Part of a small language model's weights: 3 heads of 128.
Each number is 128 + 24 x the weight over its row's rms, rounded and kept within 0 to 255. Layers, rows and columns count from 0. Numbers have three digits each. The size before them is the row's rms in percent of the matrix's.

# layer 5 MLP up, 6144x768, rms 0.0808, rows 667-703, columns 640-767
097:118115129127145127129108122141133139103119100116107156182116140104124123136110052120090074140105145117148148133118109130115127110153143129147127158104140104141125183098123122126152122122199167151145135133148146117166122111130155095140128116136150125091105119127107128164144170114129128133126160126097149114101125151103124166145115118154131142130125172131125123113089085083136168146144
100:131152191136179139109134139100115104141111072110146123102150121111115121145166131095147145130141144126139121142126130145119132131120144153119115098130124146148163138115150176113157150129151108091096133117136132128160123111139136167123120157146151150097083160120170151097135176101090123151139156138108124081112112119118143123116162119162182141142098101138148134144125117116138103117082
103:119153120106192132141120125117160126138129098136124126101137129108151118097131088148123088122152143110151134127163149118121090073166147094120090141096121124125085169141135121118140082068123085125141157137166161140119137118165140160143100081125153138165064129160125161152141141119124171175151125118133144149147118119134141131105120117141172167079120135168134163135133115104139149098138
096:143162144107106117063099105087151144125108126117140120119116124165107112175133148112117165110071128194095132138140141110125113080055111149157093123122120151089168151144128112178150080111096078091109139106130121115158071129097124119181177123173120081102101147126128120089116128097122117133125093148147173061125162084087130139097159124113118094117120128129141122150149123125115145091143
077:140151156138168121118149125136155114087092122139155107156120193138114145102104117117146160139115120118115095124122133121115174119155110088126154164097116156108113151085112121112122113095136162137137110151115111111147117135139136161129092092151139169144106163122135122162093164119159131164146131131143129109179124087075133143144058087117144118061125149112116136106110106113101126154114
103:158094132158136080121099126111100145153155105147102141103184133118131114133103124131159098095127109117209121140140107117116107106141148148118079100103102096172134111162158114121138151143125126151140141148154139140107107124155112123156154150145134126155123137141151115134096144106122139143144121137106109135109137091164165141078142116163137106081151147127133140120092160103094079164148
108:127147144169133164111126143102121100134121138148152148122129145133103168120134083134146129107146118112158136140141111123175190158106136134135137123132105137100144095158112128107151121140144126186119119120110128095075141159171114121143114174103119164127149183073141109104178142136076126115118155112148126101107159158124153146110142112172120133125116154090095155119126147134154108124099
098:137124117128084175121110125152186123119121117136108129128145133114129106157169159130121119125132118102120112135137095120135101122135108144136148096117103118123143149144094137157171143088098182153142100129163134127116174141162170093130141154138136165153135095138099150162116107100094120153134112106096125145160125150112157149153105124147120108118123111117121161103113113146104098111157
100:108155154100125128133128113079132104151124152153136123095132062132136122109119101134101134131122137142156125145110123152138164086147145130151126162166166160116131104128132103116093125137170139137149158130098160168137118109122141155104117125151152167144125121128138094120110145136095127111134116110101136126151165150136101182123103136105140123136122163163132060138064096162119161087087
101:138111122111111121081097129162137118113112134147135118126158176144098146114140148110101144125133136115134112129133126093132134080100116156124144096145130148102127096164124158054150157133110125124116134156108125090136130117132111130106125119152121112107133145163133048107125135134199130083116142082144097106117106092119134127108140112132099116108110122137129142157151120137142126098087
101:125140106130159149068086119055155132158145169112127146118116133111151121111066133147132134083133149110127110122161129125107119155144158139141135129144133129102123130151145105096105147148132170110113131130140165144130130101136129119112145125131123155114148180129128097103146089101112127154156129128108113123107100145117155124166111143105109137120129136163138115095120106100117133092129
101:100109151157164126094091154130112178087097072107130122131086137134150161161138120135114138146132133136123154116151112137116150120120102143139088124107108164156093131142100102134104154122114138111161151140137129105110147103115071127130139124143118124114110116137181140166119137154062106145133128097094126157124135178095139136101075115175123113122154087184137152138158158129122147100152
094:108171104112161096146113143127109157089140118113147103112157130090146122146157122098135111145105145122156130179162138141090086151140124108151166113163135107159152114159129093145128160128116135115136097128124156136168131165149125123104101109118152127167139104126141177098088076126127152112117144172137145143182122161121123119120101086134156107122120154159118145134153066121157130109058
101:146077149099122144125143127142101115111131167169137139147083163117142117101150132111119104139092118095119119112133131097083174148131148124145099086125112091134118113103181128129134088165124095112121106142101117146122160133106109146148115164141107128129131136164155143140178128132158102130104150082091072123127154115132088125103138117145125099137133141141097096161118109112090167143102
101:125152097144110120141129137129081133150156137163109152129105115188108133139100102145148134128142113146157124146143123127161143094181089114111137161149116125107199105102098147132151112092097153110112121080145151129107167146126107120131111154163087116164091139122139155103155095116140163144107152156133151086104110107134128109125154100134166144127094135124121094134094107123095139141157
104:140137146146130087160130152119109104116123153112150156145146132094170138149143132092119103137111108102107190147127155148162078116134127111129144140134091135063083153156129145139139141171158118139168123185151101150195121092133119143119088130123167098117101063120143131119116142136144138154120131136119121116153102137149142124133134153151116131155147132136125138132130136101146114101117
099:145107123126144164109119151138149131129157101127165172157190135177148149134169097113130130164129101136105134182140148137100118167129150129149141149107143154134141113094098072149160122123154154118145172144140110117070105101078164134083166153142151136145156121178118089109123105113096141114137144099138110131116155135110133134130101113141112154115134141171106149117092105118132114120150
098:104101141170145148139125115149129135126125091168136093108090109121120122166137109110142136149141155158105078080133094163159107173130135114119126133107147154099094123132153122116110121148113078107110107165138098107151117142127119143080141135130096140171124137140134113111115126112125108116149081106144100107147137143133117110119150122128119131112192090138130103110158126147141111095107
100:134143122135108154098127080130162177114140131135155126149132111154103115129127129123134127113118105112137080147130106142119115129153115138105095112160144103077165131145120130145133132133077139157077143107120090138116103132134123121135143100140102132131117105116106076139167129134149132125147106099138135146093112137127102079132132107154116116190130158122159116159127117121129148086154
108:115113108111080085157130143169128114185127147129115109128152144143113155132101139147131172115158104147166089118126099120109127132111149102143109098115177136150115117131131145148126103119153152073146140128182120115134110116124111120087118121119130054088119122147113164112122121106170143117134137150147154161134122173131128150128110126151152150119114085124150107172127142111149102145130
101:161075102133113150111148156106166156138126134129126088175146131130165151118154147150076127145167167156136153115135132097128111135112132114127099146119157123141172121129175140149142182125119152111160141150155157091157153124109199139175113120133157198163123137137157187123137122125140086101108121138103145134114145104115108137165083149128112137168109120109132155131087136115116131125139
102:134130142105146101099124109114178144104054066152093133178121122130109142132193123183139125132146174137119148150145161142120120111164142171126138115112123159117112153099110179116151124130126139152146119142149133128116102147100097118162133118113099158196122097120142148115106136141121138136112130105180156191152129120108139145150134137135168116150154132117104188137183180111132104152124
099:161149115134171131115070131136115129104114127114117111133136157120129058128146116151114136103108094128103134136089138155107124188092101176187184114136092109115142108155117097128166132096173090121139138127138091122171161084148142143123095119117141127107129119157144109123098119084158103157113135156094087138101136102131127108167120108175125153120131129133080140151093163156098138166127
094:093116123101082102139140110137114145163143142154116094126122101119147114090143155082125148124116152086087174129137118130132127195119105145149116113079141091167131152124125137052145115100154096086163114123114136090106134093158138124118122149119143124107113171116138104126135152135144184120147114123132104084143134140131118107120142114110101136116121154121153097154099131165161113145119
101:139200133135112131151139151129117132105130143125108108134147171148158104122183131134109140102128115126110145112121131112135121105149124101099104149172112110110153091121084141127128155156134105145121118093133149157123107115087152156146154080139146133120107129139116113150076132143114131109079115100171122119174092117131176135165121137151104127104148113114119173139101142133152127112204
102:142114105143163121122118098125172096104091148151142148137113140114129108110115114127102149116129112129138148149150098184111173110144116123148108140119107115094123120117179119133156157120098173105127165137132126069109094108146129143142127098169113122115148126150128112153106125140085125128168130161120154109084096151143146082099138154108132174115162115137145140149120129084143128102106
098:073117105137162096108113148126161127126106158149103112127119134119155123133123137087131077111102142199126124093116104168086107125087104146119126139154094059140141114096126125123096133105134131123144115100167153118128175137129119124149129134157103164105161099157157117134169100125150106126125138074140112138135087148131130146136167131142111133132115137141144112113112136108149119137160
097:109140079125178162134131132106103133155090133136125155090108135153107119124103132085123155138150090106123133132114138134176121092109142116106168110136133109134122133135110136144136085151125160097117132114159113127132161146131140087165169127122118155099140139129046132102162084102152136152147195141125108107083119120105133081123119101121112137124140129113152172109133097154105169121125
096:149156131120104112114138132067146134148115122147123151122148110156123124156129151171115159089102158161129141129076134139133100101130106136185090165103132172150132073142093061159097134155159141127150066144095135169155136164142131126128150127149123113106158122149123137102089172105125158128105089170164179080116150142118120146108122093136118124156158137137141143153126111080146116154140
102:156076124134160112169105124156094130138116125167083143160127159163129118158103137143087126143113151135129138150161095129158125155108140141118122145153151098137132107144182110110135107135088117161152130134110118121086121133133120145118135111111163145131149102102089113080103133118131161126133126105155106134102120107130116137092132151134157110140167115149132137168083121135147124155146
095:114115123141112144196108115093091147119113145132154098113144119140090130102126160122149143133137109162107137109140124114118161133106121111128142138117101104118128102120087094139156107154083133105132093124098138151127091177134108104123141114152099080173118116107147106104125082105110118145147166130137141149087141162128133149147151132133133123101149095154111132143114127106119164122124
103:087144117122120154104118155124132109112160117122138116126121146130148127134081152142149131068143096111106079100121114119128133150123124165134131124139136094123131134119123091133130156104108141148136127128102138105127130143147160163113111139122119137147148083108108156122109106145129113136190096094156139147131095125135135136127099123084104116140141171106095080117114166087189166103107
106:089126113144102120126121145160092131105136144102132145105142128151138145139151103113166098091121127135126141140120100119127082103180159146135121150145129147129101130140107173148115102104146127100135140108150129170174136120140114143143118091153135123135148131175149177127093122146122132151100117134148113103080156127109118152145087139141109128101115111075104153156131091114082130092091
090:146123139119144126110133094073121107099108119138140113105130145152207146109140104126138070141119148142104105161142149082127126080115145086148119121104124151135147151111147117098136163146128088160085121135141136085132117121047114122138138128154146125129136090113114144176104156126152167122140149116091064120166152121114115123126145158107181127140083119146147151105105068100151054104110
103:164097123087117161129129132109133115132096151134137111165163116125107146128139094089111108131091135135105109123100094123085116151135118086078152127146121142067142090124174139122177165126131132118153157134100138137142146122131120145140116150138106148098094131171126118138145133157151155110142117145106124143124125107090122088151122108140137149101118098140134120136135120127119139123184
103:180113121110097132129078066158154108086108145122113098149149141164152121140143095113139120133116095142094134110119139159165096115113093133097112115125110161115102146100148110125140111131114136130147154144141128124130108172117138095124100138112125121094162135119125131117160103142139137111133155149162116156121147169134119130159135123114097124104139127119128166129143120129145121153149
101:083100163118115118170116153119076100131138137070181134157136137145155144172134157060136136152155160137111118120135138146132160128143122112136131100103099173140157105169159106102125126139117122152097104102125114083101160122129137120087096187111143128136172101123111095120115120105117137112102111101115129093120126155131124113143120136110123176120138149123115124128111123110124143115090
# layer 5 MLP down (transposed), 6144x768, rms 0.0556, rows 667-702, columns 640-767
100:115126105122132138122170123071132136107085113111124140118140140120115106141140103114163114120130115133134122113159156121115164155128125125142116122161138141098153133158160125100159162177146139123105123119110134132100154122140150070121139140120085160135141085173108166157128105130150109177095130120080121116104088109179094162094109102157150112126123170151159140098085129093091142114155
104:120128081183151133127148134150150145112132092109109164176104090147098139128091147096154106126148166137111146137114147114154088108144127143132096153142143107110115126129113140132095150130128115130097097106165119141126113093156107152135147092141131126119160127126103096158160141149141142127113107159139117172117099140060106143140148124172134179196097075114136137145161166127092140118103
108:186110110128136121124151120136118108136130103111122090152152107160116117102127137111165137086148150132181105136088130191136149110126119135142115109106100127129159100164178104090114125135143161122125153141096139163163144129106157116133110105105084117108146142141115113115152109157121103135144136129151077160103137135063123152116169160140127156095142183157137129113122115113163152110096
097:139140123103152154128149096095123098111162159116108105096119090194085162126103119086153148147151144137129106118107097144113121126136102124137140142162130135114146123122149104088148149109136136146181147098149140149143130098088115112116068117172144095085149117134170104121103117143106123122141112134117143144116163152153137115144111133110165153201130086105142130085125153162135064160159
069:164175088116103114088147117086139136102131115118127101116159100188093141172119130146137123091170093093120147098143150128113123161093122151152148153124141120171143111117165143140111115117154119147114143114093159084090136131149195140146161174132116143132120158104167118114166118115095138116141117094119145139129122131202121153131130135134103123058147113170138126137152113142100115168097
103:144133136178080132149082144081124138112176134094111142136100114148114105136090116094158101141111116099178142160151186070144090153092171127158107118135160113162103124146127157128139109148115115122092156146088142142151141079110104130143126142144103099102124143159131122119138167063134127137108118117126127105105145106106126090131130113133149147158109073137152143142119117151127088150135
106:142152114166149120099142117100145131101153161143124106145114130110136137142104120119142103105129117141110119126125120132122118120121128176160114103128123109154126120176162151134153125163109103127147148079129131131097120138102128124120164136138105169132153129113132134114160117150158099131109160103145160122130138155166150122121109160155156112167160134093129117160111147166136104157098
104:133124138130152102154146160158174130114145118144102153156101115082124139132125109106121112169123131094168140140128097140139102123100138125118141133111131107111162116117116145154127083090145133104155156103131136123132157151094113096138162157106086112146129127157122157132062150169112150157148116132131064106118114155089147116152125108163114164157151159088109120121127139108161113126101
104:115138121146096066119162131103093116099132146119124138102100132127128142105153156141075140117116114068131122099103164143126140085117111177125176144122136127097155147132099163164115155128165119168129137108122176123146116063147113135154154143096125073140157120099122105133148132097140116125170102128107147082157155163122128152128162135125117123110144093124141150163127132116153132110126
108:133112115126106131096100109168144134155075060168106090120141151172137149067127149126142196074112146133139129121146082140116103058127114094126089121124158132118142141159141077145138118089094138059156133155116089120111101107164151126102133110154106136135116157193139108119114100136140163103129137155138131120144125115118106135118132136130088148133115133096128151093130108162143115096119
099:171158124144099128129122113102120159144119097078125117128132100150083173131105161106137128124112116121101147115140138156127112122120145144121152155173170111138098137138109130122110168120097138071141142122114140172136112112101121103116146138130124125129168096117141101085148102170156164152141144134111129123098153121136110102158127129142104153149120121121149100120120120130123086136139
103:133185187099156130131120137143162145106140137134113106102128144106127150128173141116157142129153153113163125150132115141160179113115106114176070117158140144140163120115128130077127184083100114125144130157116127132122142179127115083144125090131103090128142150105146180090132138127110103175079149119157125119122145171097125115144100166112121104107110103151125126138152117122155130110185
098:096161124126065159138121115105113163109120128159133112126132170125095094149118146160136144165152145111145094088163084153165115163126147124097127118140115144148156126141120114122135163118164133105133188117174102171131170125143162157191149106123145162120084149149132103165097143103105108116163155128097158126144125162089161101144169143096155139130132143177125160098145130148101174147134
100:135097086140128162146105090169112141143134158119123161095160127129081105133118123175114063112138112112106127155156126149136091119122122131101119132144112111135147108111121125141171130124139108137156086135140125145153181216163116120174136122141132173093145148121143126172121177117090168123162197146154128108102090123129118089145120154140090090133145117144110113138144119137102116138125
101:138118132121131116184115145091127117189154090113172079112125189103105124150152125189113096137126135118102091135147102148122151134079141128113083142134173116142141132115127099116112140105151105132107157156126143134134130137137121097105075165131094124124132145149136102164142114130116121103160128135131115179122107142114147101150150107142173118115119098143135123169121129154158119135126
097:166101121085118122146111083144120129139150120160139115089110134090148123158131133089148175171085139120147131162164123124085118117155153166130117121120174119109132130146166148094101111123173125106136116076144104156149161119087137132100096113076134101120180163069162084139134136136121138145143115142148101154101128102125137139122140130163107161143165104111093109100072146122115092107098
103:125127119103160135080137139119113096142184155164135112096149135132091131140177101124126141094092123076089153173136134144152176134145131055105124148081142158126119121124141154120164146138153115118147104110117152116126130114130104116153172099097156142149085140161112146093120146113105110102172093095138153118150108148152136085168135120148155148132121154130113157163132131100145098126126
105:151163127143199111147146151094112128117108152159127142116148101117135132075139154144127121132114117163169132144129121152097121135132139142125146108117110125137120139178144107134096139121179144159165128145142133104141122097138158088133137145087173113114099124154139153142148145114184162107102136135054171127167136119157101133157155147177147109143106107152136142097154133135121167124124
102:145112089146135096083077099144127088122194159109140129114132101144143108141105144121141135078116106124144130102144106109178129123148110122109104151135125132121127091169105098120132149160109146145157156105187070160130131101121141082139137113142128116171114130135092157153139149129110140119152125163160139138131136142141108153133121101141126172137183149132124163149135092162121115191103
112:110123086119085090123144134154115120132177092137109105141158112149113147154115131113119121105123133127117096110091131151107106160152146109091108070122168110147120127118117123115115157118110149092130148124160129130154133165122085121151142127145092091132147109106107113138190146167121162121144099155119161161103130139153157095112119141148103165154144125155137101168144150114150068126088
106:127115130105166097121132134134125105148125145139143120132115155113126142123128117111152141184138099130123157161104184121173158166106112117106135155125145122144123097163123111127138086155133153141157093127140135124116142156151128157153127100146166127086106164094180118101130160151114120120122070152142113152154143127127110120068118095165096151089116144160162161115140151144117092155103
101:092103168098151155129083146152142107103105105151123142135147103099114128108146110170127159132138117113073135158157144123086131126139156125097146135098120101136111076121129103109138145144119092112112109127110106095120155113099156107125190086098111114165097134106152133081169147150102126147137085136073092148149121116227136145175105164133146115164141117131142192127146140096140179142136
091:114113130150139107139165123130137085111136105126156168108178162121126135103130135094141116101147145149092158115147092153115125209089164096146088139097142163145100143101147134103120113125103089134128120108117092146139101166124157095172121100102173143126139108092108155125132125140110149140171172102135103111134145125124155075168109131107092146131125092136145091151142107145158105106108
101:155121128094153134155102131131130151079117127179089117116148144087121142118121120085109149110163094110086132121108142112168149108121119135139150151158127144131182111084131186160126120129105166120116129180169090107155098116179106100125144139140162115124104152162142152094140122112120101125141105115096131127135124103166140118151127182109139152128118127141131110124130111140158134118159
103:156148139123120085151114135113106141163119145122167142162110131172133109126130113134143129140089126138121108112148106146112113094094065121143122156156103125101111143179122131121131146154124138108134105071086108164100170197149130129117109133083101131123134191150122153130146123138137111118147105102131103143118110097057125168130139126096083152103139127140091154121155112152149129120098
109:094142150164148112125111141139149085174155130142111158157131122167164104116126174117149125122106144134161093153164126154108175081130116148156112132131127128130151117141153151098154155129098135121188115093110160182149142114177116124149144118206165102194065104130113099103132127083096094145147098154115137105113127127087105147097162143137154182120162125135117149132123127123172162147141
102:094094104112160122119117112128096126132069162095119162095144128144148151104150122125140126173117125158115098149162124141069175140132160159125109169102145098151134171144140113143099124157116161145099122097156102101108104183111133150127110190137107143102133149131104120154162165121070158110113121113153125126141108134154122138113122136128119120064129158134104113115118132110130113091127
096:114110172120142117141130151115122110131109128147147136143140115173128145157112133124126133120112106128083115151142122120104151126134114133120114098103145146105173152158132164105124123121093095103153155118144125097101154136122181116155142142146135112162125117119105143134148132122142123139198105119130118112146107170151106126096172149111094134151126160113124153084167143161122090131117
106:123087102149138136086120116117136115159159095135147131149112118168176101131143140127132139172087144124150173144105121091137142057164110121121089126107155129141138114140135128133176092139135132065072140119081107138091149125123147143126133116131123117097127147113106126125122098143101095097158111185135098136130136137062117141102118115135124122159115117110133115142134142100117136145152
104:129115111124126126123109112077140171110107124148113112127151108129117112117099106135094141138148141136148151131150165155160082146110124132130141173119138124110170140103096118122139150138084138128158106088166150084137171121110111100142083147090118142115108137116136165093135130109135153138121169136144128152109092157175116107167112121135144151141151161064137087124090107139137148131150
103:156159136133105111118105092125171092152126078131117145088150058150172131101149130159133116148140175136102129108103150119110096106137129131153137168137074136146143075139142080160121125104088148147170114119172139151107085120094131104104064113114166106121094121125121122099122106142110159111126142107091142101138147139166142137154110088112149161159135138125121126126102131103152120115109
108:126119114080104124116124144132099117155146076156186147119125107132143161123100116106135113117151087102167134092123151133137133115168135161150135130144116143133150131150119079154166180152119135129149158140108126158115134114159097116141138133153151099165151111132105104125100141113141122126078113098140143112161116128235106139110108180097168126100104157146153122137111145109132143123131
103:130116135128105121120094136142129115157138139118130091121151137126129146132090112146135096135154122130113104169154108123152093158112157116115129143063149138082186147122154151145141118079124152136138112132122100134142123058165114122146150122135107124132122136109162118071099128106128066126103136119182114141123106111140089176135148159128127132172116134131143169164163127083096130137110
043:085126129140135117155123131144140137144113138144161147119148163138108147137097146119123163123143132127132126091120121155144102128130141107162114125120095127120133133107114134124162090173135140092121106131130113144128140151157129144160108109143142102142130142120139106136127116117132144108123125151124130135117118133255131130122088131140178132210151111120123155133133138136117160136125
108:122131107091173126116126138133124119133097156134126150115141148192134151174104110100138126160149155143140142086145131114128128169099119095122120121124139140160107141133124146079111078127137120126118140145117151137151155080094152141107131090164127138123106141138096119138126133055161164106174128143135086142126138160210157112141106102161127134147171128123148074164081138106147135129137
101:151096120115138140145115156119137103064125121163134123160085180113166138155171114135138158104113090129148136107154108157149167121137064136110085137121118122100166122115122134110128111162127127160154159147152073099151150114106164130082138156133163136119149129114143142112154125135107135148099156130087159142129151139092135135129105137120119170121107122180101131125140113151134172095165
# layer 5 MLP gate, 6144x768, rms 0.081, rows 668-703, columns 640-767
103:129152147110139138123164116156142092161132168154120122131133192118141112105115115090111120102145111116106072093114141188183117161111114133104132076154126143109146144100124114136164114122099108140125147108163140134091123144154177128120147123123113137094144148161074154100112143088135110130089105125161091126130095143124128153140136141121155120099108130162127152128118119132109133144121
105:142112116132090115106165109147142128140095135144116171101135129142152146154108142143109098117144132147145121138132153163094122112087139134118115123175116157178186074117144112091107176140086140109142088150138124153124130137108103088130119171185154108108084097130198121140084136101117151162082133141118141085157157119113157110153148140137100103152127201126088115100111107163136111136114
096:103153145125120147106138120123103118165138081124101111143101161101146101114090090181117158145100131111168100171121113128143137132110094110145123135132116174133137115169106131129140144128145114129159083144122129119125116107115139065128116079103129147147131118123155162096086138143120182140159168105118169124087123136120182126151156084125110152122122097140098110133139109102096103117186
076:092149100124097154115154118129138135144173129133108118162126116134125098142184116112143098130084118144103115144132162120136101079141151138126089085131132148097176137111101123115125116122104065142138110107103158134105163120122103102080139213106117123123143058122111112098138099149129100126109120120155133156126150112106120125104116128107141176186110147139134108158122154147112116095120
099:116203140098131163124156095176125093146096145146130089150087085151168092128127124161078148143120083129120136121129092175163128145141095113148107173103149152098151133163135123165115127082123095141120118101118106128130117142123126151092150142088090133087130121139135122147116088086155102093112097122166132131161118165138109112119124149088121150156095102129127156090125112126139128072159
102:138133131120156159132143121114128163150160151181114097135099139160092117158155114140131160133104101109131122161161141159179127164131126161115108144103124125133121120154124099144152122101134107161122106137089139117093129136171119107104133104154114125135161130101151125128182157090113187120104090109142117115153120147128116137118143110160103113152092143149142146124147132132181134115116
098:118131104156142150119155159148134143153129093129127158126114114177118156125084106159163140125116143164122160118127116139122108129123130122100090137146106122120114101100129138064111132131122095120119110109156166127111078104118147160116097128144138179151152067104154101117118108142135126143149133111127114114122161138120138116120157129114145124138122150136113132110083193131148139174112
100:135139204136119122118112114097135111080162102153114115120123107125151113149162127151110132153111128188159140152131119125152155132122136122119135118138117170110112131071115135128122094147085084154092107137141100101154130132081132087141092155117127126096080185149141120144164070196134106143114087129155104151119108104124159119130132129138122095107145106135147129120133125150144108109147
104:117116078149092118136087157131140147174131115137140110141112109072114157155125119144111117130120087109109102136104102134101124162176134164098112130070159154122130108128122093108102145138158149156147130160151159118143110111108140134125097072084116106102071119150128140110115162164111167136180144123117122160155129117139134078141119115092156090137158113139138147121075114161161100135132
106:120151136126094108076099080138171129159101125108126123090130136122158099106117136178122096133137127136127162160117174095096150131133137148136151072098124147122114103145176095107098127165133109116130135159130147097149142148134072115112126115173083131115159121138148139123127112073121147178133142126126133094132117147099122133158138155133125105154150096118132114087105092153109159171132
105:083141131125112148159142142120129137104102175152135180116148143110130113120142131147107149095163085142122119152156149066152100138099120088141156088149127102106114111106180111110108125100094139138140115097147109165103119169162144195141167158110188135151152108118105140137120100105130126088112127107107113164154103130161099121119136162131094113127123156144134099157140098153101138114148
094:167153103150116110124154126085144146145128129131127131129098117125179106134115101174121127110084122130167091139167147110126156142111132136119117124168152100128116108133154099134102093095098127163136130191139107131077099131117169121163156124053091147122168140109093126076143149165158140121129090136118096131132112134118165154115117113100146147117150110133144135132129124134147144124120
105:076121152083141139146157112135121127145163161128114145128126124097150115073140106110109162112126136123079141127141125144122104157136173102174110111153122137139169127161145134141142107124119150098127140106105116149127148129157142132135139105115123166123157130153151166119160174097113138147137140157134124133093099161091107117103186174123103074098157133105102108136112129147103108133103
100:156113123109130112124107106130115136138124126133150108140096139139127107095105099157121131114138162115120136130090123115096102137137142168102133139129120156116107086105142141095156111117152153135122133084088135152100076130142141122139082105095144124128136078088145134128123113135139105113146122127143123144145154130131147086094150142131122154113129114122113159151159130143161126148120
105:115108146152177112097162119142172135111143103137100125110112141067109150145136122131141121116157108154090119138135142140131148154147116123126144086174114146111155163140135110100175177121043103123151160133115134116104132139134123074151121117150111122127153177115138186142164143126168139146115122129112144097107113095146124113134156104111121152117156138121143115122149161142138102129105
097:097112136124106146095149160149107112148121138079119133171153112158156128140086149131139131102149112154113163155103128135191139142168137143131098136113115140109138166092117125128094117112097135101149098107116167136144123141146111079107123123136127211127148089129142105142093082144130148099132144117147164119107147145129129129142126150162093082153112151135131158154133171144105089141143
101:147109106129120128146145099127156138130154141105086123093126123101131110163089174115166099157109121140154158129177116179125155132089120095150114170119117145127135133130143167120106118139111174129153160113157134098147119115160143102131143139148097148131085084114110157119142161134100098134126111098112121147143113178145161124138112124176111144108138116137081114097100136140110129153141
103:181118141140112163110124122169141148157122179159128113144099085124108146146101164133117110134135104133124142100117135146159162114110123138124121171123157126123121157140136145158104118115076097116091160163113101160179080169100139108135123142157132086142139149160111102142151097143135082140109135145150123183102120119110104133153111131135180145139140093106064127145127112126138130118143
106:134174118151119119093111127130123099115098141106144134137122158099169142112107117166129095136136139120109149118145125124106120120114112125092086157120111141065110138191145140137146088075143167150109174118104132102103162160150086090158164117153146094163159144134147122081172144152133160105130138109154120102113124126151141135135190133101099100124115171137137115146119103128086145129110
102:153152067135085120151147143106122148133132158087139098126102116131099110140111113126128146145120119120096117164104121207166158119129120094127146062126083150140089111127117133146126187140104132154125124134127128161145152126113124128113110153111178130114119116128095082158091115119090143078098139137157129141093135184114111129146119152101140141111139092126147123128091088110146119118101
105:124140131161109184098114118147164164145159130104111100124084127112170137074123148110141147138083092081131119127149107092111118170131159142128133127147150097093136102133116106076092096151155126138090106141052147101162117162098112152097141134081119153105141115150124171113120128110127137137138090094106106098133127162113122128124157099086104111111114132133115114124143125154131119112145
101:093094113143139186120119144118133129149110093131136123183107111106152146179151126134149172134158122128164172115141121124130124127141176117100104104152151165132089105122102107114132121136127109136114124141102132116118148158115122083144131124180130145129121161126127153105100138117128109114130122103125101114126136154167112136123129138146104169090119110091122104122100112106100130134135
102:147127133096182137151150070078112113103097142132124129118131159119134142132142138136120062113134133167139107107113114155140141125146129123141126122115112108105104136116105153119126149123113106177167094116088134139117127120112109141146175114094113135112153161166068108111149134099089144133162131117098099116125131144128116154127088142147103137125152081132151141146073141103151123143115
104:130142133107109118098136156125099162137090121109148142139146134108105135138136104115090120114154072101132103149131125136115149147070130096134109103127118145128172129135188124158112096104123147158150153173144146087146090100124104093148135162152138157109130112109153154127118125094124124114120150128087139122156159159128173129112145130140166140147065150101096124151115142110157119088141
108:115152101122146131164169098084157105112114103139138123161115159108151157125118144076110126133127130141130159137120089153127148146118109123124146179140130192155162160111155162147135095133140123111117120116140168122138133121112149120107132115113117134098144131168142134123108136122131146169140146147128137097178128127136080117204128139161090135131199149122110141137110145109113157094157
094:127127127146141111095134136124137141131146148133107114137177122115144157109153119105132140162058115112136153111145136120137163130172114150113169119105102141133149121121150077120094141148141150119151123126138140102149120128145129162108155126096130162132141146123151112126111144138093120110157098150129145132127130121151122123109146161149129080121122179103091134124156132159112139117145
101:149131118143111121153126147113117113135129057145112111161162145143138093117119134132082146173055120101119122111118125112101140141151119118111103142116152155189132152113103138152135154134115081132128152142150137149146145125127138175091132198164093095142130146184104126118154118133131091125160119139180131171135126140142183104148142114108114116148098091103131115104113122139166127092101
097:121150150123147107124124152158120181136115131095161131121181127088120151149137091130144139109143107108105119117124147136123110157119113198140157118139141126105104181102203128104144109124117114112151077103114072126131123144114153174100103148114094169107118138101100120133155127183135167155117097090129116179177122140109115117154139121111071091161117096141147147135152121117122112121123
103:137165123147148136111159156118122146118101127146102073117171089149114143105127146147071129154151110110121100105152115176133129128094164094124127101140162089122190168109100137162127149119082158136130153123116093174125125107123135107132088095101097137166107123139117167127111151090142148187137136162146151166107145113134132106102157158155093145128079143163132106094098119121152103151168
093:130152126170119192152151121147164133142123124164098108122109095186137079111081149091112159161154137149130134120112120137112105115137173100152147144150123134132145101138144168131130129155105121115121126128119135131147091152089109129070122124132168135147104169098124129115145136121122143150132106154122126097138119156174144144173163110122131121095150128131151112145160096123109126096123
097:146179103101096128129079123139162126164087133112122126152151124115171140101161116119143134146126134168107126115151121174119136154151137127139090149145133099155150080137148136184127152104112149118116133117153115116111084154126071173172087120145123122120124122098198118115059155151079158101142113142137112160089133173144127150151119115145145108118140112117105112102106132145125104105080
106:135140140113138143132101162077121132142150124120096084141158100120118151152134141111151098112091102083152090122121154089122095142111117120110112136092117153141114121087118145152147074109127126123126125091125096151092128160138064107124115118127110145103142115113155126135074112119143121146144112170166110138110106156107148108127134143139136099164115067160079109140160176129132154141151
094:081112108105156123134147177148144184100109125129137132131144121136124120144125145154139151121161090105126116128139160127150127157157102161158115157111093138134114111108108135143152085142123128105149084165148152119116157119120108145109131104132130139119125130143132114136150101167080148111101100142172157145056094136152101134147163131121108116135154136102153118152109171162117179154153
103:131099123114157155130155081129111133159113165138038124151127093152148133164124111147149103140121179104121132164130107156088125081115098144135137130161101133155121113128141094138156113136110128111133161096116159151148136129116118127080153095124149097140159127130112164121121112111147117113148156138167073097102102131127093141164145167138150136117166099130128127146155161135123129152119
096:152104099124107138159153108119120162149085101147179126131112139134134173083145072142104114105117133135144112113153072139140108121112098142086150114105118117145096080132149124141139091109188121107140127135135074166125105130083133107121135133134166120096099095167142155119147116116090112089105134154126169171187157082153140121105136150133129150133128131120116157159134108188127095141113
103:115094114126098123140139103153156135116100115125128101112137148125147104089160101131085134119114109137170133160122130134138116095118118130105113101156112134134100125176126157127123094108119097105132129107135156093154112145130120118124121145116172172111174110129094128114117153101170157143180164150170131136121147074137164152134082188109107147127101133125135123113092158156126137150124